Each number is 128 + 24 x the weight over its row's rms, rounded and kept within 0 to 255. Layers, rows and columns count from 0. The size above them is the row's rms in percent of the matrix's.

# layer 2 attention output (transposed), 256x256, rms 0.0804, rows 207-215,238-246, columns 0-255
size [100  97 104 103  95  96  85  90 100 123 121 111 117 112 123 117 123 120]
[[109 115 114  78 135 165 111 158 115 118 124 176 148 105 170 113 120 108 125 135 116 135 102 127 114  90 161 139 122 120 150 106 120 127 107 131 114 111 114 156 115 144  87 146 121  79 124 122 119 147 131 136 118 156 134 130 146 133 102 108 170  92 122 114 129 103  82 187 100 104 105 124 113  94  80 168 165 120 139 150 105 127 136 169 152 164 137 144 163 126 154 166 134 136 174 129 141 140 138 161  92 126  86 175 132 169 116  88 130 135 134 124 156 130 136  86 148 183 119 112 125 178 120 145 113 160 113 114 135 107 153 114  98  94 140 135 161 123 156 175  77 119  70 123 145 115 151 140 117 109  76 101 124 135 146 159 138 118 147  96 146  89 113 153 128 115 118  95 124 128 160 122 103 141 148 179 115 147 155 124 133 118  99  81 143 151 144 113 122 109 105 115 112 132 127  77 130  79 118 137 134 162  98 104 127 127 130 108 111 123 133 132 116 115 124 109 125 150 111 157  85  90 163  98 152  84  91 149 124 134 135  78 140 125 116 114 144 156  86 153 125 112 108 129 114 109 113 111 123 142 127 109 122 129  71  99]
 [132  99 122 113 179 125  95 109 121 123 119 154 118  92 137 121  76 139  96 161 142 128  96 172  88 105 109 156 146 111 129 164 165  99 140 137 125  90 167 178 146 158 172 162 145 166 140  91 143 137 126  64 114 123 149 164 127 140 141 132 161 132 113 108 116 136 146 121 113 120 150 102 136 112 129 148 123 152 127 159 144 120 103 112  89 139 105 139 138 113  86 132  89 112  95 106  92 116 111 129 104 135 141  92 169 122 102 126 129 176 130  75 105 129 125 135 125  87 151  79 127 110 166 135 148 136 152 132 112 144 112 165 117 129 145 110  84 116 166 137 110 128 153 185 100 164 123 126 110 134 109 134 173 110 124 120 121 135 111 121 139 106 156 102 110 154 117 143 115 117 146 158 182  85 132  73 112 178 128 106 149 133 102 135 150 158 124 135 105  87 117 152  82 134 124  99 169 137 108  85 149 109 116 121 116 133 137 128 148 133  95 125 112  88 116 129 138 103 120  80  87 145 160  96 112 129 160 105 139 120  85 135 138 139 116 148  91 113 144 116 133  82  95 112  93 130 135 129 129 105 153 109 122 139 125 132]
 [145 160 109 115 132 119 126 140  90 158 126 151 142 126 125 126 137 148 129 127 121 159 114 154 147 158 128 131 103 137 126 144  95 115 126 140 146 100 140 146 121 129 103 199 108 135 137 179 196 147  97 128 137 126  98 136 175 147 131 167 103 117  95  93 100 120 139 125  99 140 166 140 129 100 136 100  94 109 135  79 147 139 163 124 133 107  80 133 141 104 137 119  86 108 105 111 105 114 127 107 108 142 176 108 129 129 119 134 129 156  75 127 131 125 152  96  52 156 142 107 154 165 142 124 127 112 137 123 158 131 114 106 150 157 115  78 147 106 133 138  83 130 145 139 147 108 147 111  95 187 108 163 110 136 147 110 120 141 136  94 138 121 125 101 110 175 114 124 118  90 110 123 122 108 134 155 112 103 132 133 159 128  79 152 119  71 151 140 120 112 129  91 150 106 109 117 126 167 143 125 145 178 154 121 126 154 152 129 121 142 135 138 106 160  86 123 173 115 171 148 141 133 114 136  83 130 113  87 104 146 125 112 131 140 184 148 123 130 153 124 151 119 136  98 119  94 153  90  86 126 144 135  89  94 180 113]
 [152  70 110 142 143  92 167 121 144 101 133 117 129 121  99 107 127 102 139 134 177 128 149 129  91 121 146 130 106 133 132 124 136 149 184 142 164 110 164 173 117 151 148 167 109 135 123 119 124  94 129 132 125 127 132 122 165  82 128 133 111 130 177 148 112 150 101 145 116 157 132 140 123 122 104 109 150  82 128  90  97 170 117  98 120 118  95 137 139 111 108 147 158 165 113 160 147 108 146 135 143 147 185 133 123 101 111 147 118 105 153 122 122 143 102 167 162 113 102 101 145 129 109 101  95 147 146 135 126  89  84 144 105 137  90 142 132 147 145 111 111 137 172 144 136 142 109 116  95 106 134  96 119 129 123 108 136 102  96  85  90 127 129 149 180 161  82 146 125 129 100 145 124 116 123 132 139 147  89 156 140 126 113 113 127 129 131 105 105 139 133 120 145 117  52 136 124 164 164 141 112 121 127 133 101 153 120 141 174 119 126 183 190 138 135 126 122 130 101 133  71 142 146  99 143 131 150  98 155 141  93 158 110 199 146 131 143 153 133  84 122 161  99 133 157 129 156 116 119 143 120 135  99 118 150 175]
 [133  90 119  71  93 159 132 130 115 127 125 160 110  87 146 127 121 104  59 113  91 104  86 139 124 132 140  91 119 113 117 153 146 160 122 121  96 150 129 104 133 161 145  94  95 107 120 100 101 127  93 165 137 126 116 114  99 165 129 113 111 126 112  95 125 117 141 165 102  97 146 109 111 112 132 140 126  87 106  74 135 137 112 149 118 146 121 151 137 153  97  91 114 120 119 117 142 102 140 116 138 153 131 141 166 125 145 132 143 169 131 135 106 137 118 126 121 138 150 127 106  71 124 192 158 163  75 121 134 162 144 115 129  71 133 130 164 181 103 135 144 112 124 132 139  79 126 126  94 163 100 112 109 101  76 135 117 171  67 131 117 120 161 121 118 149 154 107 135 117 115  98 100 118 137 100 114  91 144 112 112 110 111 133 147 126 154 105 153 154 131 124 148 126 141 112 169 143 133 107 138 154 102 120 162  92 101 104  91 132 121 100 136 122 138 116 136 115 116 123 142 118 155 110 121 150 155  91 156 100 166  98 124 104 152 104 130 108 151 165 127 159 113 126  96 117 165 119  65 115 138 170 106 143 129 176]
 [120 165 119  84 104 126 122 166  94 131 133 123 141 122  99 110 129 109  77 111 148 153 141 161 115 150 135 108 141 160 105 154 139 131 119 123 115 137 145 141 105 100  92 136 134 146 115 110 146 130  88 171 140 102 100 132 137 179  98 109 130 148 116 122 107 152 163 112 137 148 121 147 197 116 111 152 115 132 121 103 153 180 156 112 122  80 110 135 128 119 180 139  81 173 138 105 143 127 116  63 136 174 159 117 100 100 132 140 161 165 124 128 152 133  88 142  97 168 119 115 145 150 167 120 122 154 139 154 149 147 110 114 105 130 144 103 127 102 110 126  88 155 135 153 107 133 124 118 152 121  87 149 119  96 166 118 141 134 104  95 153 144 115  92 120  89 139 144 102 122 106 141 115  85 141 133 103 130 124 105 130  61 123 118 125  83 106 115  79 146 105  81 165 137 178 134 133 144 116 144 113 167 102 123 123 142 108 146 110 129 163 104 163 111 114 125 167 124 156 145 129  94 153 137 133 120 102 134 110 126 139 106 173 153 142 154 148 110 116 174 116 149 134 123 179 122 147  78  99 112 151 128 139 121 163 134]
 [134 110 123 139 118  90 113 183 128 147 142 138 149 130 105 135 110 112 108 143 135 156 116 152 138 136 116 130 177 155 161 133 165 105 129 137 129 140 147 125 155  95 113 148 135 156 131 118 161 199 109 170  98 138 130 148 101 117 143 112 141 164 157 134 126  91 148 150  94 152 143 119 132 145 147 170 138 154 118 110 116 105 141 141 142 149 121  69  64 122 147 120 105 113  92 114  94  98 127 120 159 142 135 123 126 141 129 170 136 105 138 129 134  89 154 113 120 108 128 109 120 128 141  96 152 151 170 117 112 144 165 132 151  96 114 139 151 118 108 159 128 196 146  82 101 101 107 136 117 131  99 115 151  98 133 142 101 115 141  80 132 118 130 117 122 129 153 149 122 120 161 144 154  98 133 160 126 154  84 126 141 129 146 159 120 141 143 149 168 117 144 120 165 160 130  83 114 119 159 124  98 119 152 111 111 108 114  81 130 120 130 106 115 106 159 136 122 128 172  85  99 159 135 161 103  94 126 124 107 113 148 154 158 135 133 155 156  92  87 152 102  98 150 154  90 142 170 176  60  99 129 155  99  99 154  98]
 [144 173 124 153 136 113 157 125 126 124 109 148 130 164 124 157 131 111 102 129 140 111 144 104  79 139 143 137 109 112 129  74 146 133 103 136 119 143 148 100 114 124 136 131 134 116 151 113 114 103 131 131 158 122 151  75 137 136 103  84 142 178 205 133 146 145 233 123  87 119 131 114 136  83 137  91 101  99 120 119 126 118 128 115 140 135  83 159  87 127 132 140 104  91 121  96 127 131 122 124 119 139 125 138 106  96 114 124 127 139 146 117 104 140 142 144 150 114 152 141 182 143 184 107 140 120 101 149 130 114 104 123 142  86 113 126 145 187 127 155 152 117  99  96 110 148 131 122 109 140 125 156 157 107 131 145 136 187 126 154 120 155 112 114 130 186 155 122 145 108 123 136 147  96 115 104 137 178 120  94 114 154 143 145 149 105 126 123 135 130 163 138 157 116 109 183 146 138 128 158 133 128 120 130 179 137 157 173 141 113 143 121  96 142 150 111 125  98 154 117  88 166 149 149 110 169 128  79  86 157 135 101 121 134 133 145 155 162  92 105 127 114  96 131 124 115 128 120 146 146 111 156 143 162 165 118]
 [185 129 144 142 146  77  89 100 186 129 125 118 118 103 108 117 113 108 146 142 141 133 167 138 103  96 117 131 132 122 129 127 130  86 165 119 136 128 151 173 166 157 173 148 134 127 139 150 123 134 147  87 136 154  90 119 102 100 111 123 106 126 172 144 119 121 188  82 160  92 151  94 134 166 150  89 119 137 151  92 156 160 119 151 127 111 125 183  78 110 102 133 134 124 137 141 167 113 143 137 142  83 120  66 144 109 132 158 168 158 112 150 137 136  97 149 146  75 106 131 126 106  94 118 140 114 160 155 111 122 130 107 146 130 108 156  98 101 122  95 121 107 126  77 121 137 117  84  95 103 130 149 140 135  81 131 113 115 138 150 121 171 106  69 114 118 110 129 128 129 144 183 136 120 149 144 150 115  84 121 121 145 151 172 132 102 108  93 137 125 137 129 120 146  95 129 144 142 155 167 159 113 135 146 139 127  93 126  87 105 146 147 170 128 121 142 124 132 148  81 111 115 146 132  82 153 169 114  98 121  88 127 140 135 118 128 150 131 127 132 131 153 138 120 139 139 110 158 125 150 142 151 137 142 155 120]
 [ 74 141 154 139 107 152  94 106 165 123 110 137 118  96 141 133 116 121 145  76 117 134 119 131 153 135 124 122 137 114 106 146 150 148  89  99  70 149 156 119 129 132 152 131 161 109 140 144 154 123 148 137 106 138 134 133 137 140 113 152 143 108 110 152 172 142 120 124 119  93 128 109 165 118 151 154 144 121 181 130 152 165 127  99 144 133 149 117 163 140 132 127 165 142 187 136 130 102 140 139 173  96 146 118 125 139 107  84 128 109 148 118 121 130 127 128 141 152 122 124 137 144 122  58 118  95 145 102 105 122 148 107 123 126 119 182 143 117 161 139 126 118 117 153 117 132 131 138 127 125 145 122 111 156 155 151 131  88 143 111 170 114 142 103 139 111 128 107 129  87 122 109 121 137  84 130  96 102 149 115 145 165  96 151 175 125 161  98 130 137 147 150 146 123 108 143 110 119 142 100 114 150  93 102 103 118 172  99 164 133  82  94 179 160  98 152 133 150 132  98 113 121  58  57 144 103 171 111 152 126 149  97 113  81 143 107 110 166 175 144 132 151  91 122 140  99 122 172  85 166 129 142 120  96 127 136]
 [151 130 125 108 142 105  74 139  84 123 133 155 115  68  93 145 106 125 134 158 151 149  97 136  94  94 149 115 117 139 146 153 128 123 101 102 139 121 161 112 128 111 138 156 106 142 148  96 122 155 163  94 141 185 107 134 118 152 146  91 128 140 122 156 128 129 135 174 118  98 139 132 120 169 126 167 132 120 163 150 111 132 150 155 181 143  92 160 136 177 135 148 134 103 154 147 154 116 142 160 111 130 112 129 149 134 105 124 145 128 118  89 123  94 176 116 133 167 138  93 125 137 158 106  82 132 146 170 142 133 146 120 142 153  82  83 125 188 140 127  86 100 114 141 118 155 126 131 121 124 103 125 125 129 139 172  79 145 146  85 144 123 116 124 146 115 106 123 122 133 133 170 146  89 121 174  99 154 110 150 132 119 127 141 154 115 151 119 131 110 101 123 133 127 187 138 133  83 121 108 148 126 162 167 138 113 169 140 117  62  98 138 121 115 136 103 135 128 122  85 135 102 102 112 123 134 116 160  96 122 123 125 118 161 147 130 142 140 126  92 135 109 125 102 107  80 133 132 111 180  90 166 153 114  86  99]
 [147 150 127 135 117 162 127 139 120 116 109 121 134 122 184 112 110 141 155 151 120 100  80 151  82 162 120  99 134  66  88 161 130 143  94 103 111 108 103 110 119 146 136 105 100 123 136 153 144 172  98  94 136 131 116 145 149 118 108 107 128 135 101 141 124 136 170 131 100 114 133  90 120 145 136 106 110 123  98 128 164 107 136 122 117 132 129 120 116 115  91 140 156 120 132 124 136 139 151 124 116 146 104 100 144 107 154 134 113 164 103 107 122 136  87 137 101 122 154 141 160 108 144 122 114 130 181 136 118 133  80 127 142 111 157 133 110 107 101 145 136  92 127 141 108 183 132 127 160 102 164 120 127 107 107 139 105 107 136 143 127 105  77 109 125 136  94 163 108 142 149 134 157 141 134 151  76 127 132 101 124  75 122 145 183 168 141 146 111 178 116 106 101 115 107 131 155 154 103  65 153 125 156 112 167  88 131 132 151 111 129  87 170  49 152 121 107 128 127 101 144 149 120 114 129 158 176 129  87  98 118 139 169 130 149 123 150 119 155 129 137 139 164 147 123 138 160 117 156  97 117  58 149 104 105 117]
 [139 102 126 127 132 140 113 131  91  99 126 115 186 109 143 128 169 126 129 126 108 137 114 141  86 124 155 209 166  95 105 115 150 114 158 137 153 114 122 169 125  98 102 141 134 143 122 131 134 155 108  93 119 118  93 149 167 121 126 117 138 108 158 120 111 138 158 100 105 153 146  91 128 104 128 122 157 114 118 125 127 144 125 107 137 144 103 132 138 122  74 135 142  58 114 104 134 134 122 160 160 121 130 150 115 120 126 128 115 146  85 159  98 122 130 114  98 195 167 199 141 131 117 121 112 131 124  95 115 130 122 127 130 141 119 178 133 127 124 127  89 127 112 157 160  98 150 107 123 171 127 148 139 143  82 105 136  87  89 130 148 126 106 148 133 149  85 105  99 108 111  86 148 130 143 145 138 127  92 141 141 153 144 138 146 110 112 167  97 122 138 134 107  72 137 135  91 156 110 174 166 143  97 151 127 119 135 128  94 127 125 148 181 143 103 137 149 125 102 149 107 101 103 125 119 146 130  85 118 112 209 104 111 104  93 131 100  97 143 112 148 125 137  87  98 129 149 105 112 128 121  82 141 126 116 122]
 [112 105  87  93 123  92 115 124 134 133 148 112 185  97  84 122 125 105  87 124 156 160 124 125  87 125 129  85 142 128 156 128 100 143 139  88 101 145 133 151 134 106 161 150 121 140 154 130  98 117 106 140 157 130 148 129 139 145 113 160 166 109 149 178 125 128 148 167 121 181 127 104 112 133 117 117 128 110 144 121 142  99 121  64 158 122  94 142 176 143  89 113 194 122 155 132 113 118 105 110 142 138  84  97 100  71 117 124 112 109 159 156 149 137 140 131 123 128 139  96 131 104 107 115 113 131 126 107 147 144 121 132 125 151  84 143 115 145 155 149 117 166 147 137  89 164 148 116 114 106  96 114 149 126 148 131 119 113  92 148  97  88 145 155 182 164 106 137 120 120 113  66 142 119 125 118 131 114 133 155 114 157 117 138 132 111 115  92  84 149 143 111 120 131  98 142 132 132 138 125 151 134 121 172 145 163 139 140 120  97 123 128 150 145  91 108 123 165  85 105 151 106  80 144 126 122  95 119 175  73 147 141 127 130  91 106 112  92 189 156 137 102 102 129 154 154 154 110 104 128 128 153 111 150 124 130]
 [137 110 104 136 118 118 139 134 154  84 115 160  73 107  98 132 168 123  99 142 128 129 131 162 108 120 142 104 152 131 111 146 122 145 113 139 169 115 161 115 171 142 142 149 109 103  98 110  87 128  57 171 162 120 147 127 103 145 157 132 127 123 115  84 145 147 128 156 163 125 138 150  86  73 168 146 165 116 123  70 171 134 127 127 136 165 156 122 122 125 118 140 121 135 126 123 152 144 125 154 108 136 168  97 178 126 126  91  97 144 125 111  82 133 133 129 165 154 111 137 133 107 145 168 146 156 117 131  58 153 162 122  97 127 114 138 148 127 124 144 151 102 126 127 142  85 126  99  68 175 142 125 110 152 119 130 143 145 104 125 117  91 140 121 115 130  99 152 119  95 134 118 125 162 154  88 123 136 106 138 107 160 176 108 120 124 156 119 128  97 135 135 142 135 154 132 119 130 143 129 171 147 154 144 131 135 104 108 144 172 129 132 205 140 160 113 167 163  86 117 102 103 117 166  75  96 158  96 156  92 144 123 111 129 157 127 146 140 129 143 131 160 146 145 135 107 136 146 109 117 114 121 132 140 133 141]
 [155 129 149  54 135 153 108 146 142 158 123 105 115 145 117 116 131 136 140 125 160 145 153 158 141 150 123 133 103 173 164 127 102 134 119 162  99 139 101 114 112 151 117 111 114  95 137 110 147 140 123 165 124  95 108  98 115 131 143 161 133 135  95 145 162 135 157 116 139 116 167 152 140 161 104 124 128 147 150  92 129 118 144 167 141 131  91  95 138 155 176 158 109 176 147 127 124 170 175 157 119 137 137 193 151  91 106 164 136 135 159 143 149 143 126 176 110 113 134 111  94 110 151 169  97 118 108 147  93  86 132 154 146 116 147 117 167 113 139 133 128 107 138 109  95 148 124  75 164  97 119  93 114  98 161 135 113 133 129 118 136 114 142 169 111 146 130 171 135 122 142 161  91 137 132 122  96 127  98 148 132 114  85 119 175 103 147 157 142 129 129  83 128 118 137 132 137 126 136 131 157 152 154 132 124 151 177 145 177 135 139 135 149 116 110 125 100 118 124 136  99  98 138 113  98 127 147 158 165 165 190 134 202 147 103 121 123 157 132 136 109 135 124 161 128 131  98 153 120 151 173 153 144 103 117 133]
 [148  91 133 130  92  19  91 127 161 140 161 127 139 140 114 157 112 147 137 117 167 149 152 150 135 134 124 160 112  95 138 113  89 120 161  88 117 156 101 169 105 111  90 118 135 118 140 101 198 159 132 118 126  99 125  71  93 160  97 138 156 122 136 144 138 143 118 160 104 146 120 131 137  88 140 108 151 112 126 122 125 128 138 143 140 176 109 140 113 145 125 132 190 126 164 124  90 132 142 130 115 142 135  89 132 130 133 123  88 129 129 135  95 159 122 135 108 154 121 134  69  98 127  95 123  90 140  68 137 138 116 127 146 131 114 141 101 131 120 155 122 149 143 136  97 131 159 142 128 162 116 133 135 135 150 128 135 170 121  89 152 118 112 156  96 111 120 114 127 109 161  88 162 143 134 149 126 103 115 121 123 134 112 112 115 139 133 141 161  93 139 146 143 146 129 119 136 110 116 143 115 122 149 136 105 127 115 119 120  94 134 118 165 137 132 126 152 122 164  93  80 151 111 162 174  91 132 118 145 149 150 149 131 115 134 159 188 155 161 107 137 108 117 156 121 126 177 190 100 149 141 135 157 105 160  94]
 [141 115 109 145 150 139 127  95 107 104  90  80 156 135 117 116 109  98 143 119 140 103 107 118 136 147 109 110 107 111 122  97 107 141 111 103  96 136 176  91 132 140 142  86 130 126 161 129  94 102 135 120 145 131 102  91 117 117 131 162 156 129 209 109 140 137 148 142 121 110 150 149  89 110 145 121  98  79 126 144 141  83 130 140 136 143 125 115 135 154  91 192 118 144 120 102 140 137  94 135 108 139 135 130  85 167 127 139 154 168 161 105 153 118 150 139 140 110 145 143 144 170 143 122 177 168 127 133 144 117 121 150 174 169 140 123 142 124 146 124 129 164 124 111 141 116 100 143 102 173 149 170 185 159 120 134 142 168 115 122 135 141 157  92 125 140 115 141 112 119 122 129 174 126 117 114 127 135 154  86 107 118 118 117 152 128 113 149  65 129 124 145 143 108 143 157 129 128 130 120 108 155 114 142 186 140 180 117 196  90 159  96 109 163  88 148  86  91 136 142 112 126 133 163 145 133 110  94 105 133 158 138 143  88 159 112  96 140 113 133 120 115 105 161 146 118 146  89 107 129  94 123 103 132 131 115]]
# layer 2 attention value, 128x256, rms 0.116, rows 111-119, columns 0-255
size [110 101 108 103 103 106  99 105 105]
[[ 99 147 115 162 119 133 136 124 120  97 135 154 135 129 139 119 100 116 136 154 128 125 130 128 133 113 142 127  91 130 133 132  69 103  81 126 118 173 120 110 115 112 122 143 117 159 135  86 150 143 155  97 148 137 113 109 137 151 113 112 167  91 139 138 144 112 130  89 146 146 114 129 153 115 132 164  74 100 132 139 158 111 164  72 174 168 149 120 122 124 157 183 134 107 109 120 145 124 181 136 132 120  82 153 193 122 116 144 152  74 128 132 129 112 117 133 164 182 151 132 121 131 106 102 112 127 153 130  81 100 107 150 105 131 123 156 111 117 119 148 122 109 102 107 129 100 116 128 150 121  92 127 124 147 184 137 118 143 121 110 141 129 119  90 158 123 185 133 149 130 130  97 109 105 119 148  97 129 167  87 183 103 109  91 140 160  99 124 112 112 109 119  95 134 140 120 142 101 120 109 128 104 148 121  74  90 110 168 130 131 120 133 141  92 137 128 109  97 135 126 108 137 131  72 147 120 132 156 129 117 155 138 126 155 123 100 138 142  74 115 152 157 130 140 130  61 120 113 143 148 160 142 175 180 109 162]
 [140 144  91 128 112  76 103 152 113 127 170 127 140 108  99  82  95 143 129 108 106 138 169 131 125 106 125 130 128  87 136 136  81 132 182 152 100 109  82 128 134 154 129  81 105 128 114 111 142 133 106  89 176  97 108 147  67 142 127 127 114 162 103 151 157  91 115 107 147  97 181  92 127 165 137 117 115 126  86 155  75 132 137 122 109 119 124 105 113 118  97 121 125  99 104  74 136  85 150 143 154 137 137 154 163 171 147 154 161 143 132 134 136  96 110 177 124 112 137 120 128 130 138 130 145  94 186 121 103 161 132 127 125 147 152 163 152 104 118  93 140 153 120 114 133 150 120 137 126 122 138 153 139 140 148 169 156 101 175 155  95 116  84  86 120 150 117 114 129 134 138 141 149 124 114 100  77 129 173 131 131 138 157 146 117 119 137 108 123 188 112 112 125 140 141 147 122 139 153 129 108 121 104  84 128 134 170 116  84 143 100 101 159 132 132 157 100 162 130 167 118 164 123 127 129 138 121 110 114 110 100 110 113 166 122 101 121 145 136 148 106 114 118 117 145 137 163 142 116 106 176 100 114 133 112 100]
 [111 148 179  86 154 153  94 113 112 159 125 115 132 152 131 116 135 146 147  75 117 166 158 104 131 119 142 120 103 122 116 136 122 126 133 150 116 109 176 136 181 116 145 149  72 116 121 159 143  93 116 123 125  75 121 148 117 127 171 133 147 143 159 135 135 156 135 132 124 111 157 118 123 110 165  86 112 117 102 132  93 146 156  57 151 128  72 145 129 149 117  95 115 118 113 125  86 114 144 120 128 136 167 122 113 163 157 111 157 109 107 128 114 114 131 126 106 112 130 124 144 127  51 155 130 111  89 147 145 128 156 150 137  79 116 137 129 123 112 139 105 133 122 106 167 136 143 132 113 137 120  69 123 123 106 118 188 152 150 132 154 134 110 167 131 132 136  92 101 122 102 134  92 117 140 153 132  78 145 116  89 140 141 134 121 107 135 135  99 132 128  91 114  96 112 125 124 158  95 169  97 146 134 107 154  98 154 113 156 191 153 127 154 117 120  93 136 122  91 144 107  71 160 105 103 128 108  85 103 154 108 120 134 126 127 117 152 116 105 131 144 146 133 144  71 124 121  96 140 161 145 107 154 169 130 128]
 [130 154 195  94  91  76 129 135 104 140  98 148 107 143 126  97 153 112 140 154 129  98 161 102 130 138 142  82 154 118 138 113 145 114 126  98 107 167 123 186 146 184 148 171 111 119 150 145 130 102 147 145 144 137  81 142 169  83 123 149  99 116 127 134 121 114 117 139 128 133 138 107 147 155 146 100 117 114 145 110 116 146 117  77 138 146 117 137 174 141 119 178 147  98 120 114 102  85 117 125  83 160  95 122 163  60 103 162 134 121 145 144 108 161 143 153 113  99 113 122  86 130 116 114  96 137 128 115 110 149 173  96 116 122 104  67 111 139 100 115 115 159 118 107 109 167 136 152 143  94  93 113 113 132 138 118 131 105 162 120 112 143 123 148 146 152 127  77 147 139  94 116 112 126 132 116 132 102 162 125 111 186 123 135  87 120 122 121 128 118 138 141  98 103 131  92 140 141 126 122  87 113 109 138 157 160 130 124 138 113 123 123 148  85 115  95 157 128 105 134 108 144 154 144 126 126 131  89 148 162 110 131 145 156 135 127 176 118 127 154 134 160 126 119 177 115 190 111 116 166 114 131 156 110 140 140]
 [139 162 105 128 151 130 114 112 141 152 155 150 114 145 102 126 143 162 143 134 102  69 153 144 165 140 163 141 122 141 153 119 122 140 127 157 138 126 118  93 136 116 105 117 129 155 144 130 135 138 125 130 149  66 133 125 131 151 148 170 124 158 145 131 162 145 130 161 107 136  88 146  80 134  78 126 112 155 150 142 136 132 159  69 111 158 120 119 157 149 172 126 148 149 123 108 106 133 130 101 108 190 133 147 148 108 182 122 117 141 114 127 170 137 148 144 137 127 140 161 120 156 113 158 170 135 107 164 115 162 130 137  67 174 126 112 140 117  92 153 115 152 106 135 132 103 133 131 141 129 110 106  57 154  61 110 126 123 159  96 130 166 104 113 103 147  96 140 103 110 118 138 134 155 148 107 106 120 149 158 159 119  64 127 163 119 136 153 105 138 113 152 140 138 124 136 133 135 132 160 169 113 143 112  87  85 169 114 114 115 170  85 123 145 139  96  91 105 122 138 134 105 128 109  97 149 125  81 159 104 179 122 124  98 126 125 149 102 130 122 112 128 135 134 132 119 140 111 120  78  87 139 105 148 109 129]
 [123 131 131 106 146 145 143 127 165 124 101 110 119 119 135 141  81 171 123 169  98 125 174 113  98 145 116 149 153 132 112 133 143 120 112 110 160 134 144  89 105 139  89 159 149 148 127 123 136 155 134 105 139  81 113 174 125 124 134 109 147  66 100 109 118 121 142 135 101 177 157 150 108 138 129 141 133 126 187 111 159 142 152  84 103 118 108 174 117 115 108 141 120 136 132 130 162 113 129 124 120 123 159 158 157 115 156 169 168 103 131 146 114  91 103  95 157 126 144 130 142 120 132 128 119 169  93 103 133  92 151 136 116  73 114 168 166 121 108 113 159 101 140 148 119 171 102 137 112 172  88 108 136 115 113 110 136 138 133 115 107 161 159 171 133 110  86 115 116 103  92 143 115 107 132 139  89  95 129 141 142 155 130 141 162 105 120 117 105 100  93 125 125 124 170 166 173  98 123 102 117 134 121 129 161  95 164 143 121  89 153  85 117 130 178 105 149 128 113 119 114 154 107 144 115 138 171 150 137 162 145 129 148 152 122 100  77 140 113 107  95 152 112 111 169 151  95 138 122 152 174 116 127 105 109 153]
 [100 165 108 113  99 131 143 163 161  82 130 142 111 148 124 111 142 116 121 110 119 100 155 112 134 136 135 118 117 105 140  99 142 154 104 148 199 146 155 142  87 109 145 133 153 157 126 138 144 144 113 115 148 140 150 139 146  86 108 111 134  78 132 114  96 193 127 186 122 114 106 115 180 125 134 181 143 151 103 129 146 145 141 112 146 103 129 126 128 146  87 168 127 138 151 125 135 156 148 127 157 157 125  90 117 117 143 133 146 123 136 140 124 176 129 153 136 133 140  92 126 141 108 148 127 133 151 115 156 122 115 139 158 123 132 105 140  59 143 124  79 100 148  81 127 149 128 117 113 157 129 107 117 116  96 133 163 151  90 135 167 100 129 124 156 152 155 117 158 163 157  85 134 139 102  99 119 137 133 112 133 141 109 120  80 118 109 101 179 142 118 131 103 124 113 144 170 138 162  91 124 119 136 121 114 116 157 163 122 148 190  96 129 144 136 126 132 139 118 145 121 114 124  86  49 132 163  92 134 119 116 205 110 136 138 136 107 131 113 135 149 104 148 124  68 138 144 140 116 103 134 113 154 122 145  96]
 [149 171 155 157 130 132 135 136  96 143 113 105 137 104 126 113 133 144  77  98 170 140  71 153  96 145 164 148 124 178 123 145 156 140 134 105 168 118  99 118 122 128 161 143 101 146 137 136 132 120 164 154 107 108 149 127 105 108 104  87  89 144 109 140 142 104 118 112 101 127 129 125 139 135 120  96  93 130 114 130 111 129 121 130  97 156 108 168 131  81 106 133 108 129  89 131 146 142 127 128 120 155 133 125 128 156 126 159 120 127 169 138 149 129 138 137 132  83 167 110  95 132 113 115 130 114 153 118 109 147 112 148 136 132 121 156 140 186 110 140  74 126 140 128 182 157 129 120  98 122 134 125 104 137  94 119 101 150 110 115  77 121 146 144 136 176 120  90 115 155 147 109 155 147 117  80 118 102 159 101  75 118 143 142 190 124 136 123 119 105 151 138 132 100 127 178 116 131 127 165 181  80 132 141 132 128 145 133  95 100 145  84 144 135  80 166 141 121 114 112 153 159 120 159 165 134 110 123 142 155  82 122 165 111 118  89 137 144  96 126 123 148 127  90  93 115 113  99 143 162  84 168 133 129 181 119]
 [190 155 122 135 110 147 132 156 126  98 158 145 108 130  84 100 158 131 129 106 164 100 114 110 124  72 121 134  99 170 144 158 102 135  99 116 104 129 146 159 123 161 165 125 112 144 113  99 156 110  94 121 110 153 110 108 118  83 134 108 123 119 157 105 136  98  96 143 112 132 114 114 129 163  94  84 131  92 130 106 176 156 116 140 170  93  84 123 155 151 110 112 125 153 138 115 121 120 130 113 152 146 176 144 135 128 170 127 148 117 153 143 142 125 110 131 109 103 136 115 158 114 128  59 125 114 164 131 143 102 124 150 133  88 129 191 136 143 134 139 148  82 124 125 118 127 159 145 121 112 100 127 137 146 174 138 136 149 130 153 123 126  94 145  83 105  73 146 113 145 158 112 188 113 135 157 140 111 124 116 140  93  95 106  98 140 119 108 127 108 139 107 134 149 139 135 182 153 150 130 123 134 122 106 119 119  93 110 116 149 126 125 152 177 124 163 124 161 136 138 131 158 145 143 151 154 139  97 117 143 168 124 186  89 134 131 166 148 179  93 135  92 161  98 158 129 158 137  89 137 118 119 146 135 153 140]]